From a checkpoint of a small transformer trained on Wikipedia.
Size: 26 layers, MLP 576 SwiGLU, vocabulary 1024, 17.7M parameters.
Training: a variant of Muon for these matrices, 1029M tokens, 7851 steps.
Each number is 500 + 40 x the weight over its row's rms, rounded and kept within 0 to 999. Layers, rows and columns count from 0. Numbers have three digits each. The size before them is the row's rms in percent of the matrix's.

# layer 17 attention key, 320x224, rms 0.0666, rows 105-162, columns 0-55
101:429432517466475491435459516501516531456503477442502484445514513445498492520474437531475464428526513499472462483453527470462508464559533471406538508544521470549481415523
101:518461521539480535490544508497440479507396498499498498499483538538466407544505444505501576515505457506407494474463547442449568539474457512581576531480438457503487541514
097:511495543592518407460549492510503522461465541504499514448574479488575475503509414535487561458451632503538438488475568546509476521513523506458401555542481516512521537518
103:613457484515550458460553464436538476464522508500485469527529519547446488513530450616515551485548476535412505533508473495530609481500452388485505438466473460447529508528
107:501450479515500483510539461457492444505516520492482541436493524476502442438524522504519466507420576486496413510464488488482530447555562485462551517511517512539518480487
106:532518524472561482454500566483478512520522484512477560491510585437423521481554495474490562461491551580519452498518530562503464532446505489531514566485567556534539472563
104:515536510475519564536508491526513493526476520464487529485489493521536525457492604483448569442489486502492417508545494431480507422562406552476455487527492498437571514495
102:541473530546519411474488435465566525554519550477440520509455494474505445502530476479517471503511476526555482512477444447455445472532497490454524537468575455522424506467
105:479491499432498498485444462532523512510527532474503516581491555568479483540494532520525508541490531513509542509539521565533483548482513483387481446545594505511510460523
098:442495451451418516514492535535464483515464575474450511534562435476515473526455465480416541526555542491475489501515535430560458591571437519495475479448485517526578490470
105:491518511525528450488593550511539548450518471483528480406463477473442477474485535457558472472481550500473594525536451506453467432401562454509474504530505533504514491505
099:400477521473558554570523448520527475542540477424513480481610428392520528419509514507500514460512497563542465515470468541457517453513433477453530444515505525486463561442
103:542511533485585505537495463482419507451536429501524516473422433472500444482493454553480540508481515557541498539501525458509538429496493462479465547461531460558432465559
104:550519513532467548454476538533496559479470440451437390518454512522542507470511463508426469483537471507545487509432513508503461508566547474559510455484551499513494564471
109:506484467478497522450514518465543446517497526493433586460466381455467446520460538480515518586519585444447565535502552488442502515425504514573503457403457456547479522470
105:563530461480427542487514569478470463478524557459533529533485518516578487500503502458499499458540570412441514521503524499426522515420495504553495505500523564541524555463
102:535453473487495592537555490485501533515469461516454418428472461449444477513567487535463621398558485614518577495538503444430536469486520450476482465510462464409513490475
100:484469466534438513491553492551571397560467530478525449471416512510507516566502456462530501501485480428578471474466447475514595511515442382534480453523533506414575482556
100:467504442454477465518565521490459564461456438537521518491470483483465589533599515520480492427480484489487506543488566442537492575573496494489531480533439466563497506533
104:534456480501504494493496471474515492542482491398500487471539478500524474457469559417477533501497477508515558478505483468505425561571414460454514575528466562544535412527
098:487506467509534490523558531507534480474500559472534515580501539461452477493423519538501472398531546489517552566460446502537552483534458469465453502522546464473539478463
104:476520498529530511523476515527469489485470465552526504560455593496462497522555569418500545523538611548516555527521467414467478533456522498550469422493478514438548505467
095:541476518485473454486518559518573511494443488485490490553497518530487596531506450553465574515472595470503542538487569499444474538555450500538508422443536573474471583534
102:474557474485557516499456505541472470504491593451492534475544568489520551527524496516512491571569468474594462474487469533456424560479516484520445533528464466542434440545
100:554437520536481473516453532387494457431493510482509515483448599472530483522509528551518538586529484458529539568457447548432489450483551538482453524494506493482495529563
095:489479530469484551427530516551538542515482542624554539460469562487516584481532536471525495429514469484489531510509543558558562497513400550449529515529558537475505482506
095:485442507408478513461500408470468442501497525484509461464469555438525582464581450558479492516523505463512484431524486442495464512546503519522497492429505470539537550506
097:502574528531482480562540524525549457506487461466505503520492568621474558508530494551450542472443468556466491508526531495548537560530450569478489537466520495528495528533
105:464484508557464489493483489533461484428554559448542487400435451490498518509494459535476500520493551500508505480436493433470471458525524489457488468503617591507484428513
095:507465484450570477409487555518454480530480495564469559487543599448570502520550461455499482426469504475571501467562503470468576484522512488549480567532425509503502567473
092:578573434580560457635523500483520489470521430485451482585502510512473494538484427491465511471532468501475506484492464468495446455517489519454438590484464510513558478566
101:469435488523524527564500492531539465546534520494527543494565456493491526479488490507480445459526508498523427509501510530498509522508549545507467509496534458555489458488
103:488482469508415514476537502573520596522396523490580536515535433482540521550481505548554490498516555488547469559463488514480503480508527509458603459456463532522494468495
103:453484491462471532569492438518521444557464522494478481479458506483467409573518516488463493524504459476527463485478497556518511523522469535485448512553548496488515473404
099:482464437495477483504544515435501493473479493500524493457479478567448564593487452477525456480548537441464514471499499473519511509495458511543631519483439445467470482566
103:446507483469596503511467503513498559516528508536445502513442470509508501453561480504527486495509458548488558438446575533469459512551498503527456473478515489469526539556
104:535456447522513487446452520520524540502487494508483527449492514493534516487432551523459488529516478526510472460399506486439393482517542480536486440517470547521548490537
101:469573503452503603523528504499540523508522477500495568539475506480515551494535495485510611519447497448517548501522495496493528529532546538500530521465462477468519405453
104:514450467479532503537536507472461592479492584487480519477544570531499432520500526453563447528509468497482494466549487531463480488484514468422485497429504438512470522543
099:532515584467496537467449444560477499412489457532491488498452512503507490498515399525505555464466469473557479477498518464542472440545523576576453510509484498425513464482
099:546561462520474407474521514554487515465551528518473472455468451513550493415516469503495527526585517490519436445529465527515507528486415526465502432558519530563484510515
101:486483485502439457489536522468461436515552487504542430471449429502547506589430526448470491481542484465506436459495499421533489535457552402432530495551491506495537517515
102:467547534479474477511506499471523465493566517548447504509379477427470520475531405526459513500522383509471513541477471533500557499416527471506532526652454449523482480535
103:457463472490458566471507449609525485484513616494518538546507532515520472466479544501516478494521557447507535540502441468531502439566459476523515555519547499586548455443
100:451556506505492510452568526498497458565541514396511450496512494481509459514512509516517535419448516500474505461528487554479442505504504425481464527572528435443544455483
100:502539560487468509539513477452472545506436527453478553480532533564544548518569451475417438503475486500594466503475559512508446489527470450517503504506529459498493454545
105:488517480511470464506476474497518462541494518488588488551475488473536495516567477560488505482444528462461493467495512446505536509526511505474483530482453512462503549570
103:481463489447528514412511470465497474517447457444462466506574462441421510502469490486501468462484536464464517543447487570475532462626463485539493505494488534463511539450
099:456547511567397523481447466444461473475486513495466562516581486511493435474584541446551494502489565512562522455529539466504537477491502494455531513548470503485475492491
097:493488438490490555545534435517493516490496495452589430538483490433461503507526439517532557509420525452490480514485502530507499448491511514506490527493460558468474416500
103:522492445512491517521454530505517508525447527434572547415579556500422447505515437568396478506445498515464468492532455498453497525552502473482494619521490488515559473537
103:483481415527453425466535581571464402478512541516552468523470511533505569460479545480528501490477448530546479563599495540482545548474418509441517489543550507510562483549
105:508419457529452430479517498486521561560527460526500487531478517531567514473514463410476438463489480536482557512498560560574459562498545487510486587408504481475503508514
101:471475448553471439462528571476439509455480569594397511513468546471463465464550484490482480511522434525515534515500496458443511474508484550476481475529505460515474456544
099:458543505562549535566474481532573458460523554441429514479556476501495555489492522555485477567505513443544546505466528460490501506535564512534527555499483457511493473458
101:573519522534554489467503474518465472538456419488503513504451494468561434515438515568495454518544475532430481477541499496511539485462522462546560535563435468507493540481
099:480538546496407596492465500483539524551440500541432486490494545521541563469531537530475531530550480538460431508587494556473498459559430504521508456520500524507504509454
097:510469551483522538493524484538503504466480534452505490569526530476534516530503490514481492456462545491534473520524558511448519550445521424572451468487543548501488536541
# layer 17 attention query, 320x224, rms 0.0664, rows 106-163, columns 0-55
107:516521567511453498488503516452477501484491560459547529501440524528452440513529468507504583511523416567500541472434502437483515469588432449537564486457448443506491500430
098:483588488501491507549535409547476437500516533517501516451458486489518571547510564511449494531547504476506566548494450547565499502409566556484554484471453517509484493477
103:508438497462540493538479435551504486465525472487474466528507476495531535528540524615534456561479481489424570511521487508539438495477528476451527514410544438423502458519
108:495513464513529455499464579453541529577456510501510523451539453535491608542521477487541505469426533515562444490464519421440524486452527488471580463472573504573504471442
107:530491440551510471431511493443432575452529443544480535574509474505456481541535437365544528509507525541481538522540538514454509485494500472457448531580508521539475549501
104:474563498483476532537454458539476539542491451498540476473539469493490454520512504472533495403483502521519528593459444402552413509461471459496418443418562514506482491405
105:457538493431494547491546477480551478451470466495460472502551492472483551517540482446456504469517522439473503476458478563406517500469605490516489516493515488556510421448
103:558493529470536501468530532498460472522501497495523456496454464565520533505450485505470506514405490503486500481554512551469494530530463463519550502487535516554428477476
100:509565450471517493524557580556483552453487438447541501494481512506515584448498502488546494506544511528446495516545433481497479508485486527522425495442526503463458502448
109:451501534504507425509495484535485387478496426505515476523426541464533490456550461533457503518489601490525522510516480527572508527497548520515464434463516484495439442447
101:508537469459554548557566530538511526484464487475472531502557507469578531481572479574474493488437464516494508506503422477476462460495458494553464526473504487529456508515
106:465526468464532509472467472470521517467538550457474552477435530402506420477551529575430512476502504578447448443491447529513430514511511535515484527551471475505439557514
108:499505520499511444538507490467528497581475522471488563505507499505508526520529546496457471490451545470476573505505486470572515545492518458509477486469438448507501509518
112:489465524502614512460473496461479478459489484506450524521572447442536419506439458520509435489534496460528470427493539472462518484507491519499474477404491538479485490529
108:466499458466492538524544503459501457474521539498555483497519505566508535517498404495570516488475522532438532566460500556483506557536462460506525478500540596454462508455
097:534524512497553494485490512535452445557427439445469469528560466461470516508565519553513541469543429467529526547497439519424505372553470435465539514462409487528515484478
103:472565504486530508486513530497529474410517517554458508474516493491501498438380414490504594579486552564552491502500535551479468522470477534504475520496518446537559496523
107:543464560522465502439477483500529537508514539525462461501521489547508488534513477499560490506427454491505531458547492494535478470434478477500509541526488536572590484459
103:464535502449511515451568488562455523467394475409525517467581507577484560469451585443536521482513493488503520502499443482521516523442465578477493498487536476488488470485
105:542539503497494439504470475506504530567519488460490549549507445437525476466475497429508512571420507512500479495453447502508505479446521545503549498526468472472421459523
105:526504452579493466461533479562532491500478481542501496511539560440563498509507528418509471452462555479556529520560486464465428465514518483560526498521525472474506437495
094:459526549509470487477503440491516528552555468505545414446488387449510552508534489419434504529498510454500489470482471492530616425490458484550464521548491510535549417436
099:551484447505548535509487460487538505561476541504526507519493463491544518500568480474512510525549539459463460450519479508524534471517601545520447489436550516499504517525
104:529451490497533491531571515466637436495497500574503508579511493561548545510559487471527522517479517587554505508487597508534485501527513484523545471453497577574567492485
103:520495539480511449484503547484523484507494465469459503461492476464516509533528550480490477544432531473533510492508496481476489460508448529558432457431473516503529564538
087:473429529502483585413477460527591442453501517561489511514562516510469501518390572489497449480454489548509580562522411495554501517456493488511579510519476440551445459497
096:465536498523497528543516582471449551489506473503498517521534440537443553464471482524421444495532515500384582440484560476510570513448536489497476524488436508515551522516
104:511479483491474506440498531487419480542509445521536493468502365536459524440514461542512431610535534492543519432463496480468525499520455581529469518487581523490436418555
097:543376556557481524516451466498532495475522508541540457524565567553466540544485446532427527476411492499513459510547525425533469436494510489469513543489521569504577476523
079:555595463539532392540537449380410520424608586461482514500479518493478544502469520472499563493550505421485548517523463489459527483507510485479444589450534462471516532550
098:465551495497517460498511547459504498543535523500430484452461530479525539489477543510450588494454520522465511528566505541475520590532498483530483474519428504482476467497
105:517542510476497487502479497564532530521580537543496512491549467520515590489522476484516445487465537410485548557486487449452514517508503493539510477443505504516502493514
097:517529473399576447568450555449538455496502461479542423511525551507494499573511513451535486529507464554505487499462510579484493524503426503572536498431483442513491563516
099:526500474501499449464509473571581465429532424511470508544423543505513521500463492563570464473522505464528471534560512467464475588485508546464509533516533526521483469504
099:457564589498522507496363534492503478469531512510504484501446510486515508566545530564528464577525464477499466453482500465545490447498468443449622529511518484459525462521
107:477475474496525532519487519495470453480494488522483488493558411499604477503510535490539476547485523490510497484451541451487513498591482410498486505545483476529441560487
104:473553468479437539513473487436425475430473482468489479474439519524458506468513498524579509499504515517552487547576511553473511496459454499468523501604497519534506519484
107:493517548476481548467597570432533416484520430546558440572512416512473485488462449475558565486521474463534521494491485475505624514449482535459537479551509522482587550497
100:491519485463563457610561530484537522582548482527521511533535448491530466441454537473572528514487532406494519486511517466518561465555585535505506560509490496523491479478
104:489473496509453461505507556523527482537522494600569471496489468559472475507455451506509488589525562505490482467510484526528521519468547485512537487442506493532444572461
103:487568579505469565511510480517541531558406517528499450519475531528481528499490465506535433524552508580472484490502556524462465541479504468500486497520485587513476538456
100:403535492482490631404535554466527481588421523444479577531596533583444541487508393499576594482517480542465483494526512444474488437523539481500513500421546488426529478510
107:471510535493489550505513461504487545440593499548523497473541466519487434502503477467455546505484511443465484503542491467473546481519456519509442553492557425461542461512
103:527476466550496448492485478520496496467464499464550481483473466544467519482451514489548463480549386471521490528478477540497523542517461509541530588530457534520470495459
103:485560456540482483504460476468484497504473495546436481438499507477462505505542498513494550578506427422541505453494468414501478439530559481438480492500463563554470448465
105:518481454461553539509460482577457547476525428502480492481486564528550470513499506494526506465436499500522427517511448518492483418432538489521530521490452533471489467458
101:529532487491486566551451470422450499576514407511473474456534539510513446526496538399583438508520465450567473453545491445431528506496479493501526565556485571478526498516
100:487508458486526470487553505452565499467482612506503533526479551495537387487567577513487532518549375493501455492481493434557495502480503483501492486488578518481558504535
101:433539457486447492530486486431536468473574485507536513472559503463486527457517496492515532470567410443538501558494529516461599490478541552543485501473464541456506520457
099:510523522448459492501481519451525486440454502506457447488546523462445533495557523485577447460483511572538531430558508529500491532523479541531543486563410464473457476535
100:534497486556430498459524457566514591527492469554482523476497452440467473515466532421513490484487458407557581519549483481511480482509528479500514481550519534480517514494
098:433479605500556504490490491523508473430508521420514464542500490498487470445470528503536487527450527522571523631473545451489477564549547505506460505544454478479547524437
098:537498491479531532583477433501431476380482446563523534519482539514483429523447474466506535470555490430506471536491528499476514526412526458493498582614467511425465520475
101:434495497519499477536403476537484463448522501492565435507520528409488529422475546480476548531491508500467485498489506476454502492499473505531480511484502462494471566529
104:468465574495478554530458438537494438529510432509564526397530405527513510493461456537569481469492520486580468464515452444515449440478459539557490469444485514427492518468
099:571464505501563477499483525475502533519491535442467511514513474485458468566451436523425489492540456459538505457476465523489601482456500464538500429491424475510477521503
101:506519448524562462520452483430492523490503490455523545467482433455499539472509525511559503562502526511525463543494447557455514509532496507501470522515445462556505489494
099:501532617472499576459457489555515453556478533488479454522545428501512528498503541578547509458468446423516392503425482523557466505502460471505441494530526538520472539539
# layer 17 attention value, 320x224, rms 0.0718, rows 64-127, columns 0-55
094:531406520533532511523476538457403425462504424492564503461484587518486490457511505530475445464533413527505483497516528575499488479489542511472502518443490404488519492510
099:503469525519568494479482495521505560470479503517491507407479453489517441559461474453528541526513525495529516457529513513471454429494445481579463574451469486431505545535
103:448427475536480489481534513557485451465544537470478526492497498429510529477474438534515519554478487500504533476540502470513485599502536475431473509510614521478581473488
099:494531487512475584550448500546408449506584481494507480508484462520481473502588512518480507559565519461432534455502553446511539541521472505533430478559449488466524500572
100:471477494532526481504531488503536480433526532483507535544601515499494468486456529490510476538484518455555512468531578465480429541494529477533524546546495508526416610499
097:477497472467532518530508520551630501569454464558502472486568540478493492522485557499539532551457566417520528568462554483563522460421512473500476540526515479449497490498
101:526456488433492448511518510488508468451507474481473547478547518507473462575511443531493475490495531480518514427541556506459461572493525521527517502460543498453493584634
095:512567573478571492520503533465532498455416480482544476479481507496528507505520525448403504504570552498484528504488525536503505481496492527530457535455472533536473517400
097:504533441482461477477535503561546446532473507508495540534477430502539599480407472591453481569437449471493452484500451494518523443458483476508554449531488478491456574545
103:505528465482498510468513546486553513517408459515505588494492509468579481516484515532533481553437518498540606478484562490524483506519524558458456464496515424505442471460
099:525474436505525487485577465491574529495447520482487505479524463553530518512543423475505492497443491460509541534457455454543559528454480473553544512586477449475414445438
101:503535489462590467504584546477519529558533502547523461465479484436591496467558506462517501537502538526442498471464560482519503473541581486472506567470455526458417550473
098:490494548481477500545503468480534501537429449504522481537524493511504507534444512570541532507472447551474521535521518539483484484599457487454549472601499486504461560535
101:529432491472577464515503450525518502477531550489486525438471463478470478478491538495503587510458526485478505475504420491544554506517531522492579515519501537424471490518
104:465489597510514485546513546491512527455491460560437459455456456497409489491485514508510482580514518534472571552502536552553459517479505502494457427496548488481370515502
101:494503517515464472547523471505634526530508543531558613491547403458477488497517485603515486477544429543493453477509513526520482415426517485524485472503445448543512464525
101:500418517528602515489449539474426460451499523525478483490487432544525514415572484481560524471483487435511379476467498478516474525585438451508443545465485487531481545491
098:543481431481481479548494546539557527456538549512513544493531476473466477497411507507508524587487518492435473497515565485462468487514471505516547506472515446492459450514
097:534531455523510494554534540429471597519459564496478515548461517491449499592471526505539504565420419464491454467548499563461549499543493490540563545546406523538451411530
099:441535472488518507484521589500413464490538526481441529565452507380478496454513491574517469581509479505484536508533493495490539579557518506465502482484505470501541474522
100:584450512530518530472447508483524512541535445523498487421446453542547444488545503466520507525576502472546484607458510510485534474476544525573522476575563551456524466485
101:542448500504534480531483444421539565537493511531446539497562467481496464497458486475474495496434482496480513479540493511523536566381526444464411539543503534535464428511
102:446544524488565500477553498524531448538482481473491519479572466456431468451459455449457471447521533541493547536461538459519477407473519518434479513464484455501525533487
099:500454536473522432482520514575461501514492550519448516496474472478548501518429536523541502493505460447489465590474487456586500435414444440510434505514566453521579540432
102:525506491485477481489508517441496451457544535480482495443493479450503459550471504590510459434485524430528498522476533483525508528516407492492546434488513442561557533475
094:461496484546525468595484458478510528529409472499481475523559520526524484508537557507611420510543510468490536479428466533495506509438452470560461560526517417510522542464
104:487471441493451473454492446567470456470498513558559527450494509492514462521563465559485490463484530443496483584530469510504506454503507490494551448516472498476478451520
097:462548502449517477513553510485520530499448487503606554552507473479492484449512535474428548556489596489498557520556489522459459540538520504504443502513521530483457488499
102:526527479445576492530499606469432512477457523488449458541508481471508560540425470494430476517488501524427521451535446474532476530530582432532500516496471514451476459450
097:526477444555628535516487525528573531462484423404543551510479490522397467450442567507492460556498513464482507515419493535558460486495563487520518464572474561492484500469
104:510552543523414570484475492449531549529489471519480518525473523482491447479442433520526504532468505505506481626487526411504483528550542470429503470482499462459482517495
098:507606530492467573501542517422513493522435511436527516499500578557569554472538537503517472442573505555535569472486409482530502492486538466485532474503480558535471543559
098:504495495497483509499502530528560463543570499468596522545490540520485610521442507521507472463504556460489480499473415524554484534444521465484537529463518526501550515495
099:558509503479502487535515524472450526414498431459544454524551476512577483533464527523463541502593515484546557515473510479519467545485446549518599558557500459510495482448
098:572467464481522515470580443469505490432570501537444501478496490507469455496541611468563521480412477494527481452501530564535511531506476440497575484519471503523528464535
097:493517523513520511438583490470494452457433482429479493495519548487504410506449478538516484479470514487489493541481433500489442558521463475483517500541556490465533572437
097:498513544496509532522468582422517501571543449537474510488492458533494555490528501558456486509462500447478476493464494458438511428441482464557455517540577508520466495501
094:456502499550482527530492455551531514472488507469495506494447385555522552565415489589484531532586484516504473481476592467513459548504501538543478555434554513501597469492
097:574474546492581496471549473542456562446454485492503525470533503480447553546505501464499482468490526497535561534530490522533474547481437530512517523517481528490470468513
096:525508506488461456458519448565548479536553530447556521487498502504486540480526479498502495518504521527475532509455428544498483510450522491527466529463501445466541531491
100:498485533533461473536490550551511483455501457425515481450472506510651522443494530552456526509494520470506521554562427467483518493555494580524491442483454504509538508513
097:486470442530500494545484478503490458495524506443553574550468434459509431514541520489507452478520491537439454453572606545522494513492497515506500522501461406448554588601
095:475567492469495453484462485478520581494397488535501488537516398387623567478561510607435584460506491452516586489445424473487503470565529486521421507482526559475460450419
098:571550467521492497442541459503535527513539516491476440463452552531460496447434467554508458502456562422449454471555484450562532491445474536537580516537424488487498537450
098:510524491487576494448490481553482498514479508462532511469460526486452460509589429546541467512517485554515495478465509518487495490466580496475453505488489572537496468511
098:512536474502567468443548554522511557489491523498466526549452476446450419491529554498501540454453524545476510489478520475424456508407492467461538438537599444503521483525
105:522482539497500466472496430541540481568496487495471617518444597479484485499495557541496516450541468533493473486467537474477518544451432536515501519482493480445509475504
107:468486480509502542543506496534490445488531498486509470575412472520494498445456480461497541504401472437520563491494539404520511525555421547486517507545523462555479514516
095:438544491505533525487514508514435485496479492469578450494513421474439508456556456503539549560469546570460563454491476494537439458479433525525500483496443531450437576517
097:503475581475480398527519469494566481478539462570496502482547510469491480488584526490474511463408555502550439467497533577538517538513447493469468468564460510562457514471
100:443526488511545536474504460445507502559510498482473412466557523383486528523521496498512486535461493430486561558578531466500504459574548509541472476543467488479426555529
099:531469478433486551469432505337477459462478519440491488520436570507465509538595487506523408484472517543538508519510452516499550472548517526468535492499595566507502450474
094:478465502528556441518563488518487502401535529523492504472591402454488472523489532496526467539499494531528542475473486388488466511604500509497541477518508474376492497491
097:450515508445509453559470503487498453496507532538546547568460538554483456467608528584449534556495547471427537493510506524576482478520503460493523537528485555482435517542
097:522488465540458479560502542463465538480453489493482520514518468427467565451517467467498489477459534524518502492463537537522524554538483491424460515581460430487514535609
095:505507453476553510438404569484518495539513510491438492435473541536500463541551538564479466505461510488515442512564511568530468536503501478489498494463472501504470513444
093:495502516477497509548478487548460446505486403489616531509504463504484536461562436503518463515539478431454519485512554496460444465497503476562610525462502523527532486552
098:530535508501496426473559481530475450496520477450530495502528522541556579507422503438469537510538425487460597449483488503495480504489554512578561503466524489503433541517
098:485537477515545483513524497548443554482367495422555460475567489450523491503491490459452487461511521462510436520557524493401512505464516516478506575468527476521452444543
097:549462500532417487476477476504486411534509495482450465496464476507560492536486486507475546521512538535439512497523512508497506437506447564521485470527516526486489524444
094:473495532466535492534548342560514514578482512524482525523541496575468447479515495521504541556434472492530541562479557496489503496453532487427578568496519523491448551457
098:554470467459448565501511416453527539525468485492501439449507557548485489431517515496476472523470375501475490492506536490512437544522557386525495482515541480490426444522
099:512456540484443521442520491469567590472398549466525541527493552509438528494469540480573512509540493456549472467430466519469515482581454511536512539567482532512480525595
098:485547564482494528546500485471466520467468576438622527497487509471420436551545503530518484501500562433429421520488482598500492555486484539450489538519493504564468456504
# layer 17 attention output (transposed), 320x224, rms 0.117, rows 64-127, columns 0-55
105:445540526503527441505537476482503515528521463464511448511477494503457496471467539468493524432531521504467483490512546528512435487466488514581497545442440445463547563519
096:496483528528545526462468443475523473487580481447455534480500547464504457568479369495524513483579511534567558545430526563440465507515459522498530439516528488474474429494
095:580494460490500466531480495511426473472473474517493451472498485526497417522548523490478410508603442526547608556543484452446509585490475445465488481505568496466489467543
099:540557540496441458491516502536470548492469493453528506552476504442484479496501488457512476481512484538524470505522462545564531506532483398474512463500476513480488489542
103:498417531464505425495497531478429394508424427454457500505466478533507517477518472472504458463433526488535494457469485487475428534498519455510448528465421518511470561525
099:522536517551529506478449517485540444494475503493442433513462420504531540579542518505571491534452554482419519483533539469465399550552505519459474511473556472499475566472
104:489469584583467451489419573542519471477512532528499479462495477486542542498496508474597514494529529525488505460500492461480560545513488456530525474488433493562488538543
101:502584498527453480448521542497437479430560499534521492524482552404477535477487470481564522445530513468509477484433514545509526416494500595524532458410494527530517514558
098:528463504522555436436464595485510561489574539507525486519508474532482421462475533448410493527430480443528422488574536478472570502527407536522528481511535490450479547502
105:503461550472496489492484430492514449552457509464428522545527536573519474509480477477475426524490490421460532542550514430517540465540511537557498496477473476472532523531
106:504479499431498503542497566490484473549486606449469470506544567577481478520528567526553546540455410573497523499495527477556495502504467513457602543505499479483441504471
097:475515467557567523464506490490492498454498503420504481466526465556465554478532506496510395577476553501493502485540523487489476431483478521482541525480537463479569566466
115:559523474488602532468588543567438480526548470487573453443467513512468434491473543526465502536454442548470452554443448443516503515518381517519472523525448465529458479540
094:549596517449489482450431506523503511486445524471508517461475476514508514437481511539461434482497492541509481533468384516426534503513494515492502477448475464449474509473
098:588519488472450478537536467483401513489480490524520510488474468496520473448512512512472506551488486444514518484502503463507514597517545481524510434464528493508565493497
099:433497485445485452529505563528507472514506559533432463532483456478446499572535501512447466543464508445478599394508506505498488502532511488516517465488530515453452469532
104:528529512526460516551535529556537507584518527480528508575489548528485565466495511506542468449537524546458475498580492496484467451484518450524491492536452512494535481474
095:501506482467516425485478442524481485508561538517489549610487464453494475537517461447494473481472508540508499533578493514467485507550485515560506484444544501471484504470
099:490569520443448471486472396507479540584436480526391463482512470463562499536495484502484506486490524530410537522498477486512515512468480524497447517492478470463412540472
101:531439489515437488441508495515457517514463504503511554510455471544465457506464453507584502577476528457482511454470452454544516492537503388573484550506550437508546520507
107:457484508492510409484549556442458421618478482508585471513507494434473530530528509465524464508491550479461517482484554479526497520482515473521477465461551539502556514440
098:502518488469452464517478512456447450508469520494456408529457507424480466462466593520461535487543543516512467450503444546571541505464549525472511497565503471540544447519
099:469515493529544439511572555485496496486546501497536518459548558449535450574490458490474478498429458516530524487526538468474454509499486508562495519515511500477520617575
103:526488451516427534507477494465568530530503473547552560425511488572519455489539530488425489567441451510503481502507435439503447464511541590555449507450476480483457511547
101:549504466469538530498495495494510466467473488514477535541552508514522509508506460489448551483547458505557401555485552480512442427447511499558576463476487479527487531461
102:503531465494458470549480398512464467467487485534485507502483451564533501480492459475516557543455500549576468471538494544487542446483526492486486432534508534477451529488
102:470470499516521431501460491519430539491488510515450537508576451503566529468524546438539537476487526585543539567426497573591480527488540460514577449472518494490503437525
104:530495463529492511429433424459503500479520527511527508488453534466497519526518527499515543505506468533494512542522503537455508526507486503445534379433435512517548526457
097:442500469486507491490473449492502527538516521461518525527507422504565452452480446531475456483466534511469488477504529562459446526530468528529501615522470555507451426478
103:573459533492466475453499497462486431529565587492482484544525506404465538516462496535532509519570515447518426482419481520509467471500526525396512534505438545532459483488
096:493517470492550479519555451490526546577569381541517569507456477544470484523495524564511405444556439502524499457526475513438514430515440591493561492477514551579486482499
098:477547495513519527455483493481482509428478575505528441497458539551474507471468477563514470450470516497566533483411501558529505496439447451546481473496515455519458416537
099:501565509486517492567496492516480519498481453486560488504434535516488479516480526491492499478482484550559479538517523423502521451460471470532584507453494498484556553402
105:493491431584557492466563506545499439489512466488552440495446491502548478487445484584508503498504455530506480526468526540524492525526506496569468497539442527390489563564
102:517534515497471475516481485518492450504474511510481501489491524542539562499439505458487477517489435527562566535601511473513459511527503490566540482510497497497500467455
098:498487471531509481550549541481435515463585513464459496439457490468557560516507517473551462461505488518504528486508483519502513525455554521411489492470524521539553507496
108:501559486533542527517529473546493491535479514513484497484516459479544537519501436477464498483478591445567496478499439450542522444524533458534472447609508552566512550538
101:524546497565535563510485542485546500525545457515476422477535502517455532459509496507565511484500425493500506420420458524368521485501529499511519550501462530574503568530
100:476428460572497464484486498501510475495551505491553561521407562538485531492477405530466487463513503469528563506515534490516417524577521502499569483552531483472514468454
099:461531510533521466450451525497484488518433475520550504541486507574458441518520496487547506567423445557472518469480474564564429541478514512532468416480483513539454511514
108:512479453462522538511557483557542506552521521468485506426486487528458511513439488480498445419552593495549467515478535492500522510490492445528507450491449502579547566493
102:465525565514376525535538545446450494472522468500504514497521412542489552486541528430511481520535510576479480489484501510475506565562518530544506510488494557503438519425
107:566478509497511543525425472477488485488513528495485508413471520538471522503488518606481454603516485522549505474469509414492609497474476525491488441520508542420480491451
101:430513473478488523545458493473441447480529557475545457536438509402501535515462493467439495467490535503459541444436513554534451510521488519533429558504507462519496523508
114:475466480523520503476468450491482484549501513473502500528484517500559556489536541516513485535505500539474450505516520457572572507534442502527501528495528516503519510505
098:567526477517432512532514525427537556572558598517487480503507497536488535384505476449568456497540444586466482519436426501458454493529512508490462513515533440480555483473
105:444537515487503546516465530449498526457493547480501457576463522473495452508476609521553539491577550492557536489508474486472413551546487490537534461473463499466486486414
098:514451529487493490508496534499576509529519546488586440526516514500489419509463517533477530554542486530529525526473441444515460450467469494520489528481528489513443563525
102:510501560481534511417413436472527500517524553478504514451527555538558490520502434550498535499408550444554424539431506484477538454534501513480424466564551504481474471550
100:488533529477530460535487554492461533494500508505542503516495478469502532488581568552521530538427470499486585552584509495427375455474523414463494515539478407488502506568
101:502498489447472539523473495491467435540525415487449476494494444457503441497455469524522488487499480488491488548501476474511452478501512527523447429540528464533482537418
095:444529472501527391456499436526468471449464512529492467439507468448449518568523476483562535483498498543450460523474457492528471432510560525457499445424466447507482424538
094:463527558544521540462515477518435567511509477512489470534498498457602440474524483450478458459533537578512475494564499501444516456558474464569485455530545478514493487481
094:553535453521486468479480462592496488533514505543520513528480487511520549426570529376517455508460498479459485528478475474556530543485521502467509501520507441496440468593
096:495525530488395538522484508463502514468487492583523527570578488538461482443466519509515525457511432501488509459552495527476484558427486522501525476498478478550423551524
100:499542538454528510596480512464498560536474575576442455489518501492494546505604452560532499546497570468490531482487503538425505565522543437488540478489546436522576438490
105:490520486566491493462486481476519518554498521498588542487468509548543434541479481523481462455514446490547438430496485483570542476511477434429531483444548439491521561515
102:503561477426560484506472522513522486437574482516461520448525526495522457433490484503503489529507453443502443563541472471482446562551407460458459479442501427528580484495
095:529452480457486452489510521457573511471488459475560536501479488539431561441496441539489426521494561548476507513494534419536518536500518529526450541487473539462515508495
106:480470475501484470523437487499508515527498520450528633520513490489506535526417560438494543482457500529550487429472483496461484529523492407491397443503493579599522474495
096:507484454524487519536546552453480433523455485537559492502530482442499526475511540494485440479526542513534515453425512527518497467547448470506519487544570460519592490480
103:473503435540527475498554481413552499532434482453502473479447497541525545415482505535463523514600521486471475531499481561513446489529528566499418411518519490470490526476
112:512585504524414529480549567470482449477508450503481488519511513496480496505458428516554509492473478466483464463495450497488451483511483450535477489458459565473486525465
105:499495483480537454497514547558490482511459489596498521482479476535442513482496528521488479545514420465517472521481499522476557496442553501460529483537407482503430443519